config = dict(
    d_model=96,
    n_head=3,
    n_kv_head=3,
    head_dim=32,
    norm_eps=1e-06,
    parallel_block=False,
    init_std_down=0.0114,
    optimizer='muon_variant',
    lr=0.00121,
    beta1=0.95,
    grad_clip=1.0,
    warmup_steps=200,
    decay_shape='linear',
    final_lr_fraction=0.0,
    doc_mask=True,
)
Each number is 128 + 32 x the weight over its row's rms, rounded and kept within 0 to 255. Layers, rows and columns count from 0. Numbers have three digits each. The size before them is the row's rms in percent of the matrix's.

# layer 4 MLP down (transposed), 384x96, rms 0.054, rows 310-375, columns 0-47
089:130129156103091109128118128185097133096139112149164091084138122166097106125104170212172078176089130072120166169085141118085110100145119102131106
088:146112121139098078095122094083160099122183125129105145145128131156158103123128099143150125111160178069162120111168152113079074063135061082079147
104:149166137095110159111133151118132069175109103075120133108126120131216104106153163116178138121173161140099119140118089105114079124125168165067094
086:108158113117062136128099087115125150137149145120166106117129124137178090156165112104100106077061164118161128137206127048153167098146080128145143
104:138120116099083127162114131091116117149150104120133160157146122167135124189165106107120062156191109189115124127075120120132080149135073125115092
107:130156151147161173122157171125067110130064074127128093107139161123126180160183115128129134060149116175108166146149150158080160116157106122122068
095:115145136155139088084167135096154124156171048153105111172078098148123091157058082145154112122110100123174116148159161133157111139138083141113095
106:149123128094117176139185171169113109155095116142102135102155152056115114067124121151114099084146123133133091125071118142198171093120124133124130
109:175219145196136103133100159076096169187136163105141144133152132111211114154094104165133153080151086154135130104068092135078138183133114097127106
090:160134158135094134102127118045136078052123150185130082141137177111175170108159117138172112120123159085146135167124093097058128108142083132129135
137:168079136176115147161147145096127077165156114185158110168103164143156117163055153104179072080146143114180107130184170131073154119167107134149100
100:136117073178126120096101101105107139138065136111179155129169135108110111154104139130089155179097112142086097073165145146144116121095124103106181
107:140130159150064068109136134164098092144112141112119140130141080100135093119116151130158119093192124107191094138054150119130092136096131177110165
112:165128108116081121132131152146121149165123090084082119116101110142119085080205170123134168096136120126107112062129181108177119101085103141147176
098:091095132116156117093086100081106090113115120119160191172119133087175102176091117093089146131161168060125132142151107145149111100167134120159127
109:098146130126175163127097104168109135133163133137111124076132142193121166101125155131118098102175174205111161153136132194121162138142087128094141
090:071102129167154124148175173174121184089108097157167062091135203123125154111129097199134096156129150143080102094134133088176108181100111149116129
098:160128154118100125208134088116142096064141080149115110142129137164139109158111114105172108095198080088126161158106097143168140115175105127142130
110:104113099119097121120088102164115119111133116174126138071169165129101106068156107146097168108103143096083106149152162049152128130185155100089173
122:161144134114144132108153149146162152107146131107119127087132186142085115112097158131108158084189188092159069136159065086151091070137163149127171
086:129144166106121115087140106154097097065140171116080107142127131165128127094155131197174131148037097122148154106178106171062153151148164140058163
117:090117172114102153114098101158116144150130158130057163047141120125158126138113111116070212093138110148168165123083101156080130154136150139095149
113:100121174167103173113149133158096090115099140122127093107130154190116140141173132187148126142162121102147135201077121104139110085142102157132164
112:157155105085097165107117157124138113124147163141171118124122121094092178043062157142169102061161224116104149098160129109187161166116116151106146
104:104106130110124131123116173110152187145149131095069160040169100088147131120081103084106072139153158157148174120059090129081165100131139143125106
099:129097141119174150169104102158095131089162087152118130136144153123149148137137124111180136134114126163108079145132129131132140120162049184150147
117:120155139143127107098116119156146148127127147097102167093172058119164129090110090123095161139166120126082087126081189125153108156145161141210145
110:145130168088152169151162113124178191098124127102180143127137215145150151156091095152163087171148096126179091108127147170112183132171108129193169
079:101132090146162127109138045152115088165153109110130195173132124148164159183118164124139166156159151085124158148110105081129123166131102155112130
113:164048182126112122162127110170096140131170108172151150134145110164084117203081174138149155177160051068117152155133105130106160101145088112115146
099:168102118079142211133063101089137123081194165114132071194106143137175141107122129127062103168143146130175140068186136140140157112144155110165118
110:065096098093085130139180151145145130083138127131151223188143152122058135182135139168156114143161106119161157062067127122131041142113179152129143
086:178136173126107109148084137102123074164146115122123176068119071108104157143149060158170091173138125133134148161093078138135142130129147174139126
094:128075134126190139116091182126154077122172083151142119083136123068104092100129123170111112181082129091101148175158121102109130176143133081127118
093:100166147158134150160088150112097170150126115131109153116074106190120129093144153098157106178117141171137125105142121198089085127098170160119137
104:150106138120126142095158087081114146170150155113136144042139168164114110160125123146095085134142092103120128123040133061168067095107155137124163
092:123101127109114133087121106165126101146169099148091089143132124135172157095122122104121164146124129109132178127127099104116107130115123113088098
112:131153142109136141123133146154198118107137104136166119040144104175151187061113191192120093073102122084130129128091089128131174142140144059163125
094:155145166116148138088091117114147163139107175111160112083152159189112177108109133076097123081164104146163203147171140093096167112063098163124088
086:142076181127154074126170112118137144150146137163128140147096101121187131102130142142116091018124152080114160104145113123114095124149094131093126
100:134115162113201146100088115132158111045178146084124152171161122162096149111103140129133085098138124125128141148151092148095137156104113122135097
106:083106118160143107110129069145068122144135183132108130118112154130153145106129135087163118085081195123139153116082125148131161196093129061075206
078:108080138093145134153138156151042113118131117101105192161136104130102076147179077088143131145147102156090125121161158198177086131133129124119088
092:137111136100131139067168140142133136121130166103140124136120139127159151118081115114130142129157118090087085124119240141117188180122105056120173
111:126127107130103109131083059119138077125154114120188148080137136134133151124184120131115133165085056156130115071155134082168181108128116174157148
117:149104165072180102126115163208059105125125147161089173153104134113074119112050169101139148138149139156121138099117123180096119153071205178111136
084:127121164103172140196170164159123148083114032143144161120107090147077155165171142192120140145129151093096068139146105140040143109062084105149147
117:067125137051179146099092162096126135118081124195115114130135179092156137175121093059163131149147180109104120121165129181134080148118125081185108
101:137113096168179152100157088106085150047167147130103127104125108140193144117170152143204127146133159157120150104136142073108124120094141129141080
073:082158158160160146097096118147125111113114110129175104133092116076142098070036130139170190174149077147154167124162104129121210135130126130147203
109:157122155108147136155131177093194183149121124128080141185138141134153170103102104091126085079097114133127145168102137110174126088164135155148105
105:124147158140167110089173174122053158152118137120192103129159103101155068170155084191098155153178049098115103120160102149167144108058132083122130
113:084153125142090138153158221132071123087103134163068115124137127081074115157149143109109086153180086122167123135068134130077157142176177099160166
091:126154130152107118106097145159166145133137168151118112183119146157140179125150076143138068127102188139079143196156173129102099155146170200164144
107:097166110160107139141098109131073152120131140185117134131077146113140112183145162101087108123145144180167078102078129107172156159035158171108135
121:110063155094130138131102104092081143153103135090170095153196095172147124097181064129119104176179096183115188146156129091090146112165147087107075
081:136073140146075105130171117124104164161139164154107100132147138123125096095140101108190066131070140162139109110170139158125096108131135129114130
103:132055156106158122115121119170110135113113157099067095121144131140085108083114154129108081125074126155116123142170123133096163196120108106086144
097:091108173173092155148092140154114081140085093127141133132153147137099127069116088083169140128112151075144140121117135068105164115113098093121148
090:136105152177134137170146172133115135145137078125092054136093111142197092133060148109117090161116139146116101094197091137114117125132140109128104
097:139097145108131171131142133156123123194121146131064165130214093132159115118115080126131162093142144134140166128147121120123122117115163172112153
095:122134144128166138119173113130117141085113117148153133072128158150126177106091082135148096087131140105132100157149143135115121112159091161106107
102:150157113144093129185108168153092130082100152190173121160102116128136198182086092104111163041153144126133109113144167071155155112159077096121146
082:157149100095156140149108153111103123079149128072077168090130105172076159144103088134121139097130146128196151186085141066136150169093142177092177
099:189129176153116112159091127118081085149062085124086089129180133139095113123066162099129089142132137101171149125129106164149122130170163127142132
097:130163143153095058128066109096127077104112153144136115131148138110153100135149157159121169200064167148109118138151101173115138132097154131056087
# layer 4 MLP up, 384x96, rms 0.0769, rows 311-376, columns 0-47
094:175071162100089135187145179185061108131146032131161125143123126155168137144113121104135137108187121099134094187071141156149115153170157104086167
102:135112143151077139130141110109118145131083165181172099146150152077136156137194119120173121156161147118135191123141138137095139136151147170113125
072:200153098085132141112083142132148171216091090176118125202169114085100168121150142082096199111084113146112105174172085131152138117120147071102129
096:074123075127130067135119210111128176098111145149139116151135057108083127178119166086156087159093059122160114144110152103148105138109114113159074
110:194158179136161186123139106125153063171113096111137144136158151155074144151144119050140120113166173107150137072112153135126157118152105108110125
092:155199082122135148127171123221115094148157082115145177109111137118113147119119165143074149059130077128096120151174095217121162163145138150140116
102:117137107097140126159230141109150118128137085132142171126120178100106134111119130108067102114135174114175107137092183133086137114116135117068131
116:117180119098148096162165138128191106162093105121119104134161113185085087136162101113103122110149125074161095169133126096140103157094160166203124
098:184117127098132117142102089138139076138115127209106101189118111085115132145129117160144114063169074101122130113113136103092127126124114076100119
125:118127138117147139153086040066132149129097134176084097148085112118139136157097173066097133152137117132134136101153111115169138151117168121083111
097:131129144142120113118162067078173074185131155075187076090141130118082140130149147133123173136076062161141090111141158147107152093107149158082137
104:079185128077122178096135137124086124165091067113124143076150093098183111170103058148130165128081082136111119129132121100105138108118107142158161
112:157187114135128141126123165089143104139131153197069157104121073096170114094070145135139054154062093140128134159090099152110128131146131151058101
091:157141104081152083128168165201114114107125058068169096075124162101121165097164164148127111161164100161182111194083124091185157159102136130146121
105:125159159188160158130131183129106110085111117100108129150115103097178114163137113138117151108122116149130109175172136136115189118092164130097145
088:126146122151109145129124185134159139088090115155165127116083144134143168097102090122130161127130176172159142093125127087085141132063101178127158
102:112147126196150133117100123160149117087198115134076145172115164112163080068058159149160114151144126127106110189171122128153172150196155149065110
100:053082083102179135134123125164156115088100125136168132130156159111112130111134128139108121126145097150105149189153196108110068184119105025114128
112:149184135183129091167142100183188136087076105181134117152164166159092090143159149128115129147124100049140150112110159119067107118095110169091168
097:146101165172147149167118114150106140143134135087098098141164128175147175065118065053143137147078117106113119123177123131083079072146158136097118
109:114148163116098106150094113054083152113126129139114109095085136188097121139172103107160127173151099139127130102162170057138190144149069144100106
121:132134092124111128164109137118126121114172087158109165102170085124139154179114133168122120092126152106106063101086133156107156143100089140112113
114:158128147118103129122063139096104117172148186143085162116139124115159136159101121151151160159178074125117054194044076100124136121188153113148118
113:138124136149074107138109134111127134120125147122146130142157128110117099135079078151111122126176124101121127117152114104067153058179117172042132
095:117123121104168154207125092102109157114139158094177140131145131063185146128100122168095123140091140146141102105173179123130166130106100069073176
134:127203202142114160153122148122161127221147127110113079128151086141166102158127087094137157115139123113138142160130109107093111088132118139125126
105:122121145133141149136131213112090142119114147093104146108187078142141133124139061130149106123170130147151140138136180080137154090136184137170082
083:108095141173132153171169118124116099221218107087175113129160105109154179125104145128147167121120138141160134128124125101125129117127105074097111
120:116150103143162142109139128141108099154117118091189079128096138203137161123087164095094177062076079140125074224101159143146135108136125209097117
102:088126142101104167122109136128137135124115140118105108142132095126147136144092085097113142084182150083111095171144081137103099166178127120125148
110:131134115119112133140129133145119184165176096134153110144147114221122052151130162103127086090097086107102101151123113127135166107032147088135156
092:127165151070132119144081104095091145093166066139166162088143125126095095158120112145136121124182111164128109140092132152039200118125202129111122
102:081069071150160139112137131104143147105169141126187120165124120071150134131147145148151092133092158164128117108209149133087119146122179100123057
084:092109184129159145142121158124141130120142205134108060058169110122139152152151080126156075123143126141100081154110152107155125124133167127143077
100:148143087161111207123140116119118125109118078166186120133152101144113157133073167142132122180135179122077125131130099123067172146180126115173127
098:136187143120154130112133143088122113107175091150107083082131095124138138118090167169117102154140146160139061113148150077201171084135131125153177
112:099161066177176122093105114106108125089119104184122191135146173170116176133132136093104163121123136159204160103151127167105140138116130085158163
096:157099148081124157135075140125102117127150144117168140105060070110181132139176128126168157155177157136118106123124094193156184090176134140120153
089:141116130079127155131112149133060104130126082093137191163111105152172164115134121147124118148158112171185170193129143199154142117096166119135123
106:170144106111111118177120199124098130156112072076119117096155110113072123107116129103164181145133208171094003158114132150109144116102133147145162
111:196136114144079118120114103114124147183192134059141106163181116176061163197125139044097129145094107092169137096162170128081146106127164180142165
071:123196157136158120116150152206124153107176139105142147105182139068155174140163109160138126121139136137103178111095096107188099147158180115149088
090:094190138149148120123123110144176146125130150146128170172184133137117128088137126120130145126131098088150175121148174141118147127109168130147155
104:158057100097125165170087156124153137146069081090124115138128075095157096165078089108089121147151092134202096135163154072206143100138089107139128
111:131160131095133122091126110106123127087137162076132118073155135156127136152118127142116167160073129113172178148097146103117169145165128128085156
085:076098104142118137159183105157135129103114127047137116181116104158120117128102073113172135102079111130121136068112160123107119170126128092201099
117:132129144141140139088133150117086133087071102117187095081122124174117165137131102115160142155135092154113122151137103094165143102136083163098109
101:129126077124130110091101092114172104098153160104176131127086141104158136169127184113166152115122150059130143146191146119110169141094185108092083
076:080136110119119130128090096065107088110128118117105091161143107060064138100159105108151131129105153157106083103093104133106174116125127145110129
105:085148154156110093099113124095093126128196157123102139142092167141086080194084157115138095099144164089146153105167064087123117090119087139071157
100:114114089151174124104064135189102098085085163112135121150163107150152150080154092169166127149138134160128104133122142112141104115141137111081099
106:127154106107129108190107101211153133098075181176140133152110122140137142125107134121068106124088117083127091173111147102130093160075143119118124
097:130091109121129141170099105062105106125184157073129169126131118128144120149157147109169104131103150149105169188146166151049098122099103114121160
095:105135121102137107135156164156124101123127141111130116128086114154107141120126189135192110059123121120070112101166099090093143139112098077113131
131:120119134120133108104132192148128157141096115107109098174131113144128113127116122137096099112121098103106077172189160154104124131131159090107094
074:187155048133162120116131120129119188161063164095137107082142128104119082120124111125152111106102161143165102106191179114133182153101153098193124
104:122195124129126135163098143149133140112064069105055121094142086145152120066097118166147153089111107120097156129118164117121133092095115143162149
095:146074129197105144168119101199151124154111162200121151172113115081110136126116117061063157103109162063169111097163196169062117119127101097090125
093:091129114105131108130150124150113137134105212189153110142121130032170132170086092116069153137178155147120116069183069103141149151110105155130151
110:107092142107090069110166167132137121205178113106123108126133123111128109122099141110121096178144118108116180133138148168126062152122144181130101
097:103123144086118119111081142144156192045149166162174138104126066124093139132143158151145137137103119109122134097182138110044142106146121167176083
098:153139091185132135134118107166130117130129122192098153209148065105103130164108158106166140227121165141127145084104170121125128131066160166124118
080:149080062165056119073137145078158184159099093047115166104140100134096126155110097121145195143097138144122145136173188137109127138145121107110164
108:091052130130119106161160195166114129118158065168105147088116164174169135124130125151147090155165101113160102154185057074099148140107125147106127
108:073178139152107124177107114164115133137147145099116087088116177144192165140096091098172057136105172132174150146161097143130136059061107102104091
099:189162120143153163130070057117131155157118101091130114154135135122093141134145096161072142153168096082120116091187117133114115161105096127144164